Each number is 128 + 32 x the weight over its row's rms, rounded and kept within 0 to 255. Layers, rows and columns count from 0. Numbers have three digits each. The size before them is the row's rms in percent of the matrix's.

# layer 8 MLP up, 512x192, rms 0.049, rows 76-124, columns 96-191
095:092162122144105113164116129125145194136145164101093156197107177092179068147111120127132132194170168066190091117133125152091097122116127087133167095148166087160136125160144174104121103082085119059139138150139140155128127178130103130176102158071127106092088087154096148071111176109116110129
096:169162120129106113069111086149112202155206178149106140177118144156149115189164126076115194197191111148095156174119108168091153109130079134138119087163117170180105148141099136118146138118134113172193139130152161073091114125081153157151109117154164148142127059091164112162124102091133101136
094:073132184128159158122104166072114179144139131126148111100146155103169098141176141120125078124123132125059154118120067092075126170180229154145157115127165122174116175099165129174158088137105085101102163124157130134136141107111105149204116163124132145108035121092127116153163110138079114096
102:128148073194126114078124163168183101072100149140169146100101160149121120064120178092152093153145161076147057193096107142074102107097109146120115047110130117135162078151119050137099107150140058100199141098142092143172155097163159123139159084074125125152156093163099094143116129104152155118
090:138102087106099138121091090143154181144120132130110075149128236095120087082090146136123157135095117110148105155086115121115108222103149111114127128143092092163155146153121148102097054113142098180173092172184127090109111054136137132177105103091144144108109143130075154164167091149148117099
105:148095086129153132122154134083140144130149097140139148139191104121104124100160196171069169210093119172088135133153151147105066136167112127116154178141113183117120094119159145125144107161142186116161024156086147201160114113128149138127098162123100108109118147111198077170125110137171180113
097:163127110102129111106153080134138129089107090132082120157118132111156115142089105146136161086094133150144111091125175171119155123105111122149187114178186100158165175104118126142096138143134140072177154099095100106157134176122142089123163149135124145118138129105140139153124073140083109148
111:167116148124140170148163091158122095082163127108125115117104089160140153079187154170135139092111158103120155150134134201051123079111135172114167104139121140075028090128171134141177134142107176124121157169066131134179108171155125168060168104096116140135133119137064144104047137124132150116
097:136141106150118096148131149113118159086102132123153179109172111086124218167192165101092130142138075160108165124096158035120081105112140143109106084141123120131185200134120179130155180100114122090116167144138125155180136137095099093130086088148122135172088143101100151165187140158163107199
105:137121117093152205109116091076185134154117111125187158111168125178099116147108127148105158172119093151152126121083092095078120187108127114149107098148177124071132150094140136175124089148102153139096102107118065110183094133199132115112126169092103145094067104132112163157149157117155194062
104:091098165186162154083095113115112141141111138125107112141108149083148089100127155104114072152130055106159080118141121048203104105151165125182082178160115156096142160133168074143135161059111118136147049134156128210126133171088142164118085131137148137152133152129147146070213168156125076168
095:133105116058148108130133105114123132117157098161079112137110068166098118110038181144037131149100124125128089181115176145124132131133128100094143054111176098099085041126122077136087136129153075084153166104131100089114050161124161115093168116182148115152119124089145113106175118122128110134
102:125108103084093082113129114174105152124123126113158119161138171067128033176106132152089183113092108134083107077136123137115204140165100170139109098102135069163135130130121179074148145130151163146121114129125128146179135120173153095064128093100127100206106175100114110122121181138162146146
096:151101127152186115153121078107158117143110140099124127086100119114122172089114145103130141202154112104139083146136155155087138118155141130146151120180156138124079133158179076144178124107112155107145151134076102160080132144146105115168197124157151132175107187104140088101101113176048168137
098:115144105119102097165117149091147133133104113111083136096172162071109117123077099128117091126128129101150165102110106090198100110110097106064080158151124131144160084159149126153073131127092120101151095174083126144157128115204194136098141090089182149088141139098196122097086129153110154191
106:099123065086155175132123150191186138118132075098123098189149120131150157106104093121164096120205157120093149151186100124109164131073103135105133156141090120126157094158149109084073143088124083107140151121151091115201158149154130087161144113088153090156121136132050105135143100162180143153
111:131189114156064191130129145166126176079099086143103130156147165113089103170149206137129169072138116143110134122131122099151133150188175154194059108121166167047151127108118146087047121104084141104118086117117105093122117146085126137152144118101124116128107126088141159118117147129138157127
101:100119153112140080076095150104094132120145157080141120166144108104180168177106110096102069126162151104155119107157119100103128135187156136134124192164158074129176111119110214179116116123129138092118162046151126107102153183125124114135126161127119124133094111093160108140143154097120120163
094:127099126034115108114153133159159109142141080113089109104138056170087094102133109180111175152109064073095108112148133133149176174188091156106119148187090131153097067130132097131124141103074073138131129130161186134092089136140091114176087084119137098142054121161147119218149085095131143091
099:107148089096153173123154135120114131129179088135127114053165138080111099177139163135145143161087148097125113047118114070079125203116117137149105157126060134114166139124122125145143089117115166146107123072150134113090130062135137127108100130110074126129086134103071153090162157119149211082
093:160128145087170129161085099116192141133135147088107072097113147171147078148126148147117131120159125129133102168117128138138096118118139192081159093125130107180100138134125171144045223175165084109148140068112106108226103082154084069140134140141126128160123089156139096205096159141157134098
094:069174169138125063129119124144148113103149124061145132032153102127086094152107119171124150099174171145117145166136086148156072177106069056178103033112123141127146059110142114135111126067127067167132130145146133154148096186163150111143100069087149101116109093127077108125098075080106186177
100:141136134105080104131061111189141118075099065139130137084129083081102156162101151148147087139131103128119166135147067147136166151146125075176116182124113124130132128144159185122152109160094112152124121131088117116185149148175118198114074178072165153105074154101125169112137072090153113147
107:143090111128122168094151163134141098136126136150157124120049116183118112113132155124151141127083127107115127130092113145131097169152099139139090090110109127087096091127141156135184142166111165131061130128121152168084139126135123214116080130144108162189146111175123067124162168161132120101
099:176173193204130132113124122135098131094175134118108119106111094174101106131106131162100127150166126119118147192170169077124191180139108151132140151113132147083195129182127130104066133150133092134113162091132136137126179138193149117095131110123176123096084141163096109185105132162095107107
092:093117140093110109136083097126093171048160112156068097152180140081145153132075138136101105143154192082081139109144133152133092143155127128128186127130173064167146121117141157096108096135141169094132037107149140119096140100114136146173141148109125096136143167090137214135067144176112096142
098:140131083093112151101138083094162115122130124110158140078094079114144148137148126130128125100077085197162126064110144110163148113158106177123057132126166115068164173128149122145099098111121142151041069201090115155158110107149083115073174139091117161093156151116097179104136099134111088185
095:097145086117085075119099203062140173121129159140050093119114162097146105138191162157142066113107139101114119131048116144122151197105101136155121128107124090165147215158133104170158091140128149171163122152121155134119201187144096102102153155142094118144156138086166090113143147162172143172
091:115151078143161196162132072133113121056129186131160073154100128112120123159200102115104131150160157173150116100093099101104128124104100108194131105086148113107128104086118089136110137155154094171166092103103159110119127112091154097074131138159157132104077113185093112131141116082107104120
091:147109157114143110108094128166152122117157142109091170088154087135057148107143150184154153119185117138121187163121137156131177144174113116128122085148128106162130183140167138065135138141108085113134114123166073097152106076183117093076089097139156114137170182138095126162094031202153122136
092:100126154142112128154125152098122107148183183137140106127200124183168135146105167118159121121140104124186124097091120121177060131089120150073085079120123133144112099058107113080206113075166124088138104092110117144156098150087126145143138105203139117148100177140108088099120108124103066118
103:151106186174176109148186187100172149108149120134202137126139127142164117132164105076099118095083131123110093108149103128182110104137112132180130099154106147130125138179123098120105099107134149178073177136192135168175126091127092134083127104092165144172123158160161066113134185072100129155
107:103152147182114123171128106157086103094126146114132163201119104073113125075137162125137122126125142185150160158147150075208079096166178174156135128146178158137083141081132120103178082077149050120104105130086101175137140146091156129101129188170096174104129105198162142086068165139145129091
107:124144114134141119155209109111194083083121097167176123113096100178193148111134121126130122111132133162109082137070079168122137133196094141159123135109107174138097125162142147098167171127119098100130041161106183160157126161176159146105084087135092104143135079176135111150103137085081120178
097:145196104165121120136123118129126127102137131134106109100136069121185148166124172088098126196106092105117094127181115128164043163106088137142117097147097044138122127118116089143112118166134139143097155104126127131089140071106121122080160135133151095135195130187096092158096192130175069157
090:120202113160096138138119120190130204125142100098119100118162170116129108098131168125103231120119115150127193107166086096135140072132133065145109141084121122097166110098177175083106153096142079114134125161133177122168154118113161126217106123125104151167076134107114145114188157098138133161
103:158107071128119179165113103114129185173154155174111086161131146065169108083145154119094054118148153149137123103163128111138068118153113117131102123168133113135179112120133147120139108108129117096165131098150106110152144157152167044132139105117095136158063165124130151165120133099160097142
097:127149145141093097079159059120090102131175152105108125167136139096132119157105136150170144111141089140149125153086126131112152111105078143125055156130157103082108190113128120102156197114094137061155162185086122114128156147127123121108148113128135151125134144106114136147134057116158085113
090:126130179095104133123155164122138123137215108055179138137137118132137087154171109102060175096133104141115118132134149145169144068100120166175138147118060151136151135081138149110164215108160149097071181145126158150152156127077091120055110093124152127133048154110151142130084159120114136088
104:102173114147099159077131090118069106134194175167116208105102197191184182156115062087135120160105115075117127173054147097154105137061162201141138086117086095141080168153145107156166155133112149135110121123188145116107145124131135163123150119166146115092111103133131113122136112067063132110
100:128155159151116171140131116099194167111107194124083133077183186091160155064147083025155137150129088136152118121142147159125083119126104111162170138104115120122140134145163107124129107102126114182149164070163065143103103149088111104113109057143130111110120187132146080114187143061078059160
095:125060164152092159034110113197145083067163136101151090169134175140124134129118095132136070106092115124152081191118070154137114157145082146085095152109148166073088112155146071156116160126229114157086150106118075134154170176134156163134147156156134184153123128082091133089122091142111125094
098:134129124074163164126090096149103084128118149119148105130123110134161160112125106100133141098155087146120142141120177167149149130100119148175080140144085195136115074141112095165144170142069169170130089158140063153095120140144152085126114169147186105115160123117117163108087180105099101085
108:153195138169142062134138119186090138142100190100147143107105131189131123148070120077143101156182150137174094107148158145113143068131136115108164184114104171139150100137078120091099182142091162146144182144074156114112088186147165091119077171160136149207111139141163109138142121095120115145
098:156094089082140128137132089150113105146091161136086133136167115092136133103087127130168199142082105155108129103140142110127166100151106177094122129128164107121116113097147168082210132128155165113116105163111132136075159116143095173134099175142114206040151166079081147133146144145113153079
099:144149170207153102165111126143120036098166099076126184160132146187101160128099192149133127128192125110133110197211137185146085116089103130093133108179110136136126072118115133084131112091107106123167182133093138096110152181123140103106196135155136131152124125163086139106081100113215160203
102:139123135142180085145108094133071142141132145082162108152145102167145126203108143152108146095065135121109126092109110134104173128164093071126096143083154110138165144109142135105130088117102127177102190062162161131188129168137156142164135107151134161147134196130094102178171117134189087116
098:088083105157066117136118118202127137164142100164128118101100106098169135125078141118143138118160196148119129112132090109099137068096129116168108105163160094159148150072163136154107118154112144113146141169101128103150148136080082130086138134190130159120136136133137180103206119159127086148
108:081095104092125154174161086159141144152094154093126114121133135147092128143154142117154173123086164143141186117071182129099187130111123078113066153098102185123164186124162063152161128136075124108118082119107124096159098094081134130137129126080153146044082127054075156138158129090124152100
# layer 8 MLP down (transposed), 512x192, rms 0.0451, rows 76-123, columns 96-191
096:092102128095159131095165151126107106134093096144109107085146136139104153091129075106117152119125115186163105107143163085145180102146154127155100089131070212107124116068133097157172100143193141181160101110074144142118122167126147086123094075152096103118137111113177123135140030113166131128
098:148140167058122151143091101100051140155133129129141177110123154162173094105068199088129111129077161177120143127096141143159106094170151136135093118118153059166087151082131143112137116103161113092157125130136207146142204061120139168115105160107125134113064107124134137130164174130107132106
096:155084060136088123126152121141157114093107101163098131158080131111105122086111061190089106152140085148130158106160123160172094104125107162110158148108042160188119096083124109130096174117090153191095074188129136113157104110211197124099132085158146143160124116148145129122107104112131091157
105:102068103095160170106098151137121138151166149130116134154136140140086094095126071203121172131080074143155159140140076113097106174108125204112095164159140117127108131111154151102105110126150159137085078120105185068137177172141095124144114135115096173150099134107143174087133120200174087182
092:088177138165185144106134152074100133092156171132103126127151079128121118103101149137204145096114110155138168172156124098118099086179163134138167094134141125063168060090090131174138150166155095099113195094159113129147082166102088123116114091103102077139124148088152129165176175114123128135
101:196083121072159127120158088136122137210156111123127110106074122131066146088128169119135119090137124044037084136118109111087085105124141120157155145161166130153110142152139157148092147135174090098117150070123136139131083140106141132132128141090149095168144142100090070081074107152161125153
100:084146143113128171141100134149093093127149143131144108118157158119043198139115150159127091137110138114170054205145159142127111086146128124109105092089115165136139088131147137148122147176098096193168077116118158077144103120093106162178142108117065065107149120092128190133171191117099107141
109:159118130140179162109120073120092126091166137110132105126141136159082180169131151129134120087131154146143160157141167178080160128133117090139137094118109139096098073104130188127115182068167099097116154208152140137164076118112100192104147137130098142146088065092157093110074128110162084132
101:078134123066099154147098166148179142198137129178116099137138106189111074110056146183096126168099118131114149123117113206113152115133101103107155103178124116104100126080124127074120123191147098128115119128144220126173174157155137174134135169106086171111130145189101090088134111138120126115
101:089120136060110110068091126121140144179116113144155090072121129124083111092133136121099136134174129088081131064131078111098112094141117132118143107099113106162071132105148102117093086129096167104119162128147117104066085158092137084116156165182133140101064090184101154069126111138164153154
103:105108137122099119113067113115154128123152092198144130117131114136137122074127159063139119192113161183131194140139172147143119163161132095072142065120139070107120136130153139139167134219160122104152165158115129055069166125135109132143151093123077118063176129156160146152110133092150160179
099:126122110160112173103141119160119100091174178116156107179167142090129090103137110142171065132150133133138127075129134098168136101101121160078040134130126152148101172109166149123171195116169159167096128203184127166087193126076096114118107139128073135138073063141158126170138120125109104119
101:089068129082136155111155120140088098102140127132085131134109133073123112117103172071109183116138105099116110099171109057128133151073114172087161124122179177104118121145100107128105157108129069099148130018084103155121120165136119120178175142155133132092162146130220158145128148113111169151
090:162150099170175153168149082116121096159105117167145163107134151142095104134165129151145144171136142127112133170074139145156127133169158162189167151122158136102137119122180077180126153130100142123097145152151017140151134097141153121081188103119151125154121106114121131144143113103133198139
106:117128129179190160065133112141134129126122125129113119200138103144114149119156077104175106169101176153080158151110127149070183116108158173095119162168125143090081139105150126111119095101111151125080134090118147134097157179075131131114134156088130143143114131167171076111121147198154091084
107:149084121133048143142150141180126117109119148113107101114089170129137112127112149103111160088120106148140167110101138095122163086114126110169087178181114130112130135121154110104105111128102152068156100118146076214159117191144153083117140103114114164184088140137144073184144143116083109110
100:086156118111144139157123156160132141094104128126126131153151169136159121178189154096134158036120156137124151157122097112112159122132122145140098127091123104097188107108132102144164138138116195155102172160111103165144150102096114108086114154063128108134167148089157137105108121133171152105
098:159134152130126224148122130142106107090135063096160119180177117145092047107136148172136117104120105099112096165102122154177185091128146098168098076214138103159070147154136087129157123137165061162175122156090094133189103097139091079075129114123146098141124128134110160160113162125143173137
096:088159092192093157116112103120106134159092134115153130203093194154179109130099146145111180078127140189113188077171156134166120082111182091128139141081135109107153127130070085164112163092088143134103143176076144114134109045066154096122142093139107142135155111096091124150128178147136174122
102:192137173103160121118204122149141104064162121120180156129160163135113130061107148161158102103185145132144122152121230135132088130125167164088110172136068138172142136127154091159118179091125139090145184140117102136184154157167156082106141080130139114125076163131127097156107167152115157108
097:100140156099107131105117164105136129172165074121102161132171156136129125186139109122080154076137159107102122112124180117115130117125108090158056125126041097091156130066106061137195117069077136079143130159125163164148110136091175147100126074143162174147210064087126164133100081097137148201
097:133095141160191103102125145107127081178144110145111149087154164155144145157112124099115161158082185146132141060135162130096111085194105093144114185106146101186146182068123143090125152154140106145143095120159173123190155148093060097108163172083164098137054102132132116110154132171119103077
097:105189132185167160098138171161150185135145157141146044177096124170164052167146123113128142159116124149112137137144108058160098072113119110066128156172067162160080105157190118147108139155100097150131079148111177139163143096125138110066153118152146105144152180141136038161128152173117125104
103:122154139112196157109065182112133138076106154144151145111123140107128106179161197107099109193085135126130121101107110146114138148081111170096073094159153132218063138116141066077105140132163082103180121147087152111152176101128182124132170166125113128077161137167079112135180145096139120125
098:174156160122102152155127126168117114145109178102125133142123141146133121091128142133133125142140032126123097081153136119136062128148081072101095145204136134157076173158066108158159135090163170116108075152091122105137125160115133176111155152121071097088089101148093171178116145051144102157
094:187157102141053109097177156104124098185088076134089146158105085165125105163146078181117152102101104153128152170163128118092166125146144106123141154096083157094117112128124091155150121156126127152085162205136150112128124158132128145065156080179150144157090103143142061077156111088169168135
105:093188087151094137141189157108105130148154127138113100125085115171153147125117133163164117140102179203100152178109151196142086035127141108119111099146098103051118104102125073144110173123138072144128186101101104111146134144084109148137124124137098159166159078138151131100114176147143152087
100:160096118089108154099176137155138138154112115080145148148106154128166092140034006086129118088112103150154184145154112103085110062086146114112079166175118085121132128081127144151131144102112102123107126173132147141107103119133137093091065140123128115140164089141065132135138084073125137092
095:103125107069080138121101154129115122199078137190064101106104148131150144178119124074124152177135106113097129096096101168107147102150137216101100121168160154107140128144163162121137133113151101138110119211100141149071087154130100192132137148081146128108143191093121166141186141150107142167
095:124133103150107121101152125095160116121072122096161116127130193111144148137170096116154089087145116129105130116144146109166122104075143185082111139149117125075110065127105100105094146110114133108083094139112158092122193153084109171157171129143127077124131099112129123135117134093088160189
097:135116118098135155119135128102104130139084096127114090172043079080073155112168090194123131111114127145083142113167137129135160148139081093160199127109204189120143123187102139058119094144148155112180114174104163131177059131154115104142149180142153176133184146132160158150091181132147110110
105:102095096080148176147164115105191119129079119106146124139161089104167092101135155132119099093104140124188134083163131100104078087152145104151130068140173114157158126106122142153148156148106087116180110121151093097139131064122118067174154123144193106113172090103100152128145122147156150117
109:058213135146112135150157065073147124133115135097076132085200171088129140125142124112126115141140155130086140135116137104103155165185136129173133171098128106073100101183130127116083111171078161145067160171152193084101126130143077123171095133122130115136088162072111114151115105105140144128
108:104133117095114111133063156091161187176164086145141134133125171108081150122042136123150182174129158085168169136151128139122171121094109080096089122131130107111125125129145105108098127124137121148109149077125132183117105152126189135137184129126090113128143093092119118131180166192129173124
101:137118125145145122165154171137099099135188086155118142128109095148199127149111177153101115074115113088098100087144175185156153144112161153122111122151164098147167081125105119148120136092105128108107147111098194113136160124145136177118120078073105142112103188102144113166117110079092113094
097:126066067053134155123144183155171071154121173147132178182144151152147140114149060160131117138167185138106093117087132100145138088128163165130145102172129140188135122180066129152143128088112161132125113132136104137085131112130075137108157121114128087145142093151132131146140189135146134109
099:175119128070089159074147131124079163070073112143122129091138143116124095105140134100113087167104170114156169076119091138134090184151093167124086197123153132175165135131091150099130139113170205125151085123145180150113140167086103176114105149141179146126106196132180128111139097064094140152
092:181124097167080129048135177119145085199174110115164146117133129135118167102048111157134124088104110093149143112117152189090130134114130113146118129142160135095140188090158157105062149128123117199155114084145086063168056059133143164128085180105181141172104141124148086163159186091109176064
085:147139119157160082121074110155088140161072115136145116116093052132109120168130168089163063148126202101140168142145122134104106107149137077113067072164153078130128110194128138166084124066129123095135113098105151145058112121165113134172116142157148110112135124131175113142156106144145149146
096:137091143133137118166129156109098110194124056095086108156144106105088091122138161152056157164147103078159125077161054165103121108121108075099110140119110184108127130126152122105149076160154083132124124109165118056100150196091106201098151097111132138154133151114174099112110114092161149135
100:124153151167122076144093097103161087165136134126132109130166166088111088159159146117154149152184085154137137117117122171160103149099148173112137135152172116175237151151119099243137124112110166094118107163123076135086132151146139117137082151138152121077134153152115131099127121134112133141
096:123157099160204133189162109106139177157075155114090145114096194093155114094143085125142103121104164171180150116110140109111147093207158141194173150126124062126130121100182165129141072037118131115150139106089131148086149127166098118145157135101105110150094139126216138106122160158150095107
096:079157120162139073074155171110172181117162157170106113159122090097121128133162095168142109125091167155143134079126127104091091159118129066090144095144126097126131159081119134134093144166173154137103206133132148112170152136132120129169082134122149087097119099205080112124148065109162169156
109:151165165106125112089168174171113142127132165032111141098113115176128163112104199168124171099153124113128080121114167150104176147153122128090090129137154153128112079065142109118157126109117096143105170113070131142164106158125133100100120097139165127155111133159119114137115162066121125093
098:110136158189147071147132101081067108054132112108095131149138138127054165119131091186144190112112150076112079163109134144099116162132090143135146084133072139203122121112189175175152161117115164069180113117140080144170151161172157109166132148160154118121199113123145187151116114099121155166
100:111067071126120153117174130113114141121161109150109082120191073096125120165110081099174111143088108064201112116099101182072127122096146114126096124134107135114115104115161134112100108163157129136105129108149052140139146157150125156128086074136101107130140068136155123108154096097108108142
107:096070152057087090162100163150166112119050158152122143084133152147173120135139139159110134101164121118167104142157092130191122126112120131125119106153087103131159133136103130129104119122120102148093084152165156101120156087171173113158072119141076098148089145088138160063099187156171138128
104:176121124093172135117152114092151127134154124159146155170140091191160097133091125151097064127126104129134146153126142163157163095116117076128127142148170191125087073157135135079160166184123141086162143157154099080150160119090133129038159148097122144124137153091069118107069137135103123118
# layer 8 MLP gate, 512x192, rms 0.0496, rows 77-124, columns 96-191
098:096089130078072161134146120084067170107161119147139114180126157048129080154109124134126160096102159164098152114196166133205077167106149185140117155093142117092147166075160189100151109084147167145135078154111125066127130090140129155097125214087068131038092156174160184173127132140157107141
098:158150118060124124117104163099111135118122112139068103121082136171120167104151143085084099145098123117165138178126189143090124173078142125156116141164141130065153109165103041147105109163112146151127130120103125195153078169121121105128122143171166101167139160157112113170101129136100137128
104:107106063090120167107134157111120135139141078096124130169142145087127122140172117174106103161172114108131166112105084142121139160139060079143044128138186162143185164121074105125141073151135119131165104134116100135155140107112132089170090097181109135105119150149163217148190076126116093174
097:148111105132107181157179161131207165106132113116120150152153102069138104111137106178098101150086083082086125147119144149181093177194112112088134181219141085117182139154175084117084113123133056175117094117089165159141147133151153106169170186152151143140127135110127096164093090138198190131
100:090178138148142095071162090073192136143112120123119174128142170147183111142132192094122165135107125226088173109108109130056131125108082110161087122120136138131102095111120102148126100134165156133184072139091180130103132142106151178152166163150072169085139133109161135154160077087115148151
101:135133094157085116087133141163100154141091184111120159088107153168162113127110103141113133110145164105155083146098158167136101119108177151150117104186097062137186163132101092119118115096059093097149156078181096067097154140135150086123148126131102183127155106140095116147154127150135164094
103:136105108166084097108115181138104076113100146202151194149081086135138153084122125140119090150173088211131145142191119159186163104126116132120151077144139172094122108173036064043153091111173157106102149103074148125064137099135121145109103128147117099117132179169147151108108122140112140107
103:104083098152155124099112126089142144089099121149130152131084013129121108107146117142124108114150150053167114116058194060123103173117114134077185151133071101084157130151149125136172149159075139170134131138109109134079098103110156175101151125116169177096111165118147096120148111091096130087
094:106062206113120147114151150162114151123146133189053143160144104076154125054114096131184137132145162092140092095151175114089150093132144176175199182162126115161115112169123094119153097090118086130139104153093154154159115147113149093116092187095148145137196141130146120144076071161168101152
102:107081168077054127137111123175157142140079144096148143089132078089073144150098096111176091109091109187124222049114177136127185087165082141132048147161104098145148098100113115082157065137149173156130154124132150057104145076139073140150076144161125172074132177122120143124106052127143131104
102:167087093135127124117137170164155127102027078132135130126083100131143163090117151096146144126104105110117127115134171167106165139161109135145140122105173142131073154180095116092104127129175103104141199131084119129087164182132174117124147206078121151173175164167185134108076080135122116109
105:116110127078103158123118165131126146103171207123144107127144182126094121115101144119154152127124144106160182192126167062119165127120126116071098126205090081115133123175139078108097166139141155173168145114149155166100148142167106127109136110194103216202129148109065120155152079178104088081
087:114099124115130143137132112129127104165095147110102159123098145102152162109099151136164151160146115103128108091153153108063190099145162097131134077170136123184077179149138143107197116090102196133180126126125143115159072191170112114180197104154140185150134182131132131098116101143085117101
102:128219126150121187119136179206129098157155156134124124127184170102084109158175159122184142142127143098107156117129132164094149122143181145095108062117142133145123146104113120160113081098111100145083147080159118108131130116173117081165152135123106104178153130161184152144123167150188123124
106:143143057140116144137185136204182075142123147142126102176134076191063149120088168171141125086099172170087131120179115202095160099179134137119080156135116151133093094123075145113109120136143155140143146087154138112130115183121128119113154152109091140155167104102118158161118138111208131095
099:108138089170091135118139178148177150101107098115116150165155111128161065097072136100151140136125150093139098105102107107105142176120116126160070038131130158108171134147077073067154101079100091111159179139136097112126090129123148085170108067156157125118134130105176138143144098104128157154
105:136141154176133116138165150154070124077118078173126115098135124113142092119112174159138123115151149108137149121112168081185077120151165130093168151155106132102177131155137096108129122089129133096114160123125166123100106099118072142134109146099108120110125147212179119143150115138093131112
093:080133127131099154045200158116099090141100100129121086152127126105206077153122155129118136151110116139168126078134118108137062127077213124109128135116131135093177131112075088107158154126064105143118120180096113134101105070053084137133097148140113184100132118105113098187165141089088159068
103:048199131158109114080235137127128105130144121137091155126089140136070161183108147197133154095090140100150131158144139169131154101177114165210150144107172116080116163129162184131089125142115189120113183112179113129096147164079138097108161177093096145150152105068141168136133163115130116112
094:158108108092136130094098126118140128121094188186148108075139109120117110093098115177125112198126089136165073090087090157144123148126100101142170179116185159114142113187156169121134099136193162147119146172172102105115194143128166145113098112169095146038151194123149111096112150062123145170
096:117148161085050146098141110062100121107126110100139124099098127087147095151122118124120134131123153136121108088120151168118129152114138140141095164157159100132119176147084124120171080145141216087201101181185121104081116140155150148099134154141120166063145087159143160154136131137099092157
104:149153139144141156146158158127114122125138178170169091151089144193147093086116141147145085096188121102149108161193128162137143079074134174080122107177135155144110133106092119070127101066195122143116117099197140131124110090113170163164201109122131062157150064143107160130114084122116141141
106:196078109089150170109133143101148075169106108145125137146090116180114162105130111195139138128102128131148131125097120171091168130091135091161117100090138123111127079148081144131165116123109138113126124079132181155090181109132136136031137191099118098160130160112173111158173127142207164085
103:105139150058127147148106129180136107253101150114116125125153126189187152093110139129177162098102142099192082110078177139079129135110119118134121121146135135127095100112111094089159148178151133126136174111115121092162157185198126158083089122158151136118231136116121113157099145177187048083
104:169107124168059103092152115125128120150129069122122121173096077150112116132131145151082138161128156130169111166167152179107168177110195157090154194132109168113109086172121102161106157154087104143105102115149182085136145141085125155096136097095156152160096056157164084108137134107180165085
101:117159096123112179152116177120161114143152123170132128106098060180130083138136051131109100075129174099105111138134121131114082096143084171076143079124112125146150133160059095092097119115091120117045113146124176139141108092076170132159150140116149156111154120156086156126120172083105102155
098:150093125127177106172115105118155127154140080101120096150130092179126142138087092157086115147120073199137099142176091169124125125113102131148144081076147159167124097127130159109194104135161150156106130089117143146118083129119103131076106118148145081065158160103168154153117108133147158138
094:135077119088132115159134174161139150123143129132089131134100124154175122053156165095131140147145150084145075172141122112113074118096141184100142090157124060108144083165166132145111105117191111047186109130203116138205166148158155118068131125082112082190156107154144084103116086132102084130
097:083064109133104121155103130152092145148126153139109117086145128163110128132102190112103154138099090108123165159134135102133127109158165178086134167183120146091149153150189102130048202052086088119117119161151088083122134136160103181108122101074129092168202150115111106116109117128171090084
095:094120127146049123139127117137117140117154126076075111102059125111123090162101113086104180086152139147163161143122098046170167131155171153131079148168180085147105178137124122086113151099100152163094117189142099101124112096108104102148117112131124152137111134156099117088177131093143144162
102:193111130103183130093149132101146171138139061112154186103116069138163160085144159184103096187114107135130117207108095144166113186153075166103169122097129171071128109142162072138142132164167141117097164124081143114148121130125195176084138095144082107140124191138098116165115109066120090107
109:175099082142163140094139159146155089195130144116142145173176158138129149082159108152123087087112125190105072122117132100148110155134142163125134106100121130135112126143141114147081090140125092114139123098079132175124153114132154116108151115123092166065184119111243139110106098117151167134
106:129101158105139149120123096109127129092126148163093112146151101150167143127109115114138147138129081166099149078087155187138164090092118090071178175145145131094158143171138138156198083135112151194121131205118157141047069122127110162211091161108139146126114158069201125144161123152096096127
097:140078091101130136095156130097097131099121105151134139143105073113125132060146153131109115152170140146140168090109139110080145111160076101115209128115108145143127103191124077125116184115137148118148158105142171133098071136109186163136115083126084112140140156113184119103083165158165135164
098:075121092059117151159108099133103137129156190132082103146132149152095096137141108127103163130179152085105101134149113103155105155091136073169111109144085139139193093094122108162135150140080101192140131108128105044128096100124057147212072125093153117155063132107108171104192096109114199140
098:090109159045091154059157181094075081078125099099119184104131070148108124186112080156147156132123165115082127133116114138126140143108154127151125104127128133126094160143088100151148081122120208181121102140131135136118082134093091245138090163130170103115212086103111140124163077141099095108
096:107133123133122137113148179156188162139139110092123159112157126135098113156087167118125142092182151122110122081108142138056111155108130076169165154114077104181101099104065169134114142114138144157162111102119143046099162126196113115103065127066124164118146120158178136125097133150189128115
101:151148118130152157154093139142139153107088113170135140078143168147097198112082126163122046167188189086073099150173064126103070165147120081143102107107156141162091108142138104131051083134125100112188098089151061119128107108175153118147150172119141113204149125139141107152148123092127177145
100:165090158105163149169116153142183145168117105100116104107141061057092102039124176140103134124091109121105130108149113182109193131165117035154146149169190166170115079121128121108135075116161084108176152109073184106099079183117107156119148135103102153111139154086155099088135124118138097137
099:184137174127148180111120145099081133102120125146114110146128150125144110041125083158110148136135139094113089201168169158139123126145110113127151147189163100130114045155105130124105124108100136199133051120186076104122074170114164126179069074147122145151083134122154099086135166108092062135
101:117115127197128114083170129144086162136149154160173157188111200037136086113107160130128138112074118101142156088133128121131129112106116179110109117099137103095107097141124082098134157145118177128151140125125128189079109137159129147190150168171131189142104108067097162106208142152066183086
102:091130158084077158080143142115158144118139126134080112114110148139117075159097066173134176114126132140112120081159094115086157159112148168089068097132106128117084170116122147129138039131124102140061128186116116087129092069131109163154123115092132129138081149136170100197113134167107117146
101:157097160110063176102124114112162072096158119126074132154154109140144158083125160140199158101128177130135137190179141100121150130113064089155068096118177135141086117141111099114145080094187063111179156162074160125175092142115097138196150085106182122075120134141119177118086115112150075136
097:130144102137166124139090102126156085083084161074104073090155079105142172111100103133157152092128132105151096095152082151112104068103094146123084107134137122129099112133134165120131119146197182124052070150080101197145186163155143113116102079180112140072150195071130153143095112140165110148
100:196110129123152164113107147160157119127107117214119147194147081094099119105100094155103139133103098111088143133141091144131172190131099138090163125137103061224173157166015151166133150150115128115116127060113097133093135081138143130177113125064100113154127133133164109123088166138116175112
107:149115115100135159161117199101089157118090094119166117154114105156110166150114088083130113107147147132114160094113171104127138095172117135049132146235118213144139127151140144112166149163120137147121130073107121147143066098168165148167117085139102104145068152153127122131154125138166146124
108:162163149111119106120154094175108162133210141094134113129177155155136118108108189172138138128124154111103137184147211118151158118097081173107147103147116108120104126131159132086128120064151124165155187094149154107057181150099109124136117141104126175157153120096112093141137112074069103076
097:110099157172090098065150201100085062082143109147122139123119111091136099118095065125090144101111118100141099196113113095153146112153139126092153130172132087076062159121146123072085180101166144162153125154079115130106104160154156149109170119058093152176146139140162103110143103168211175154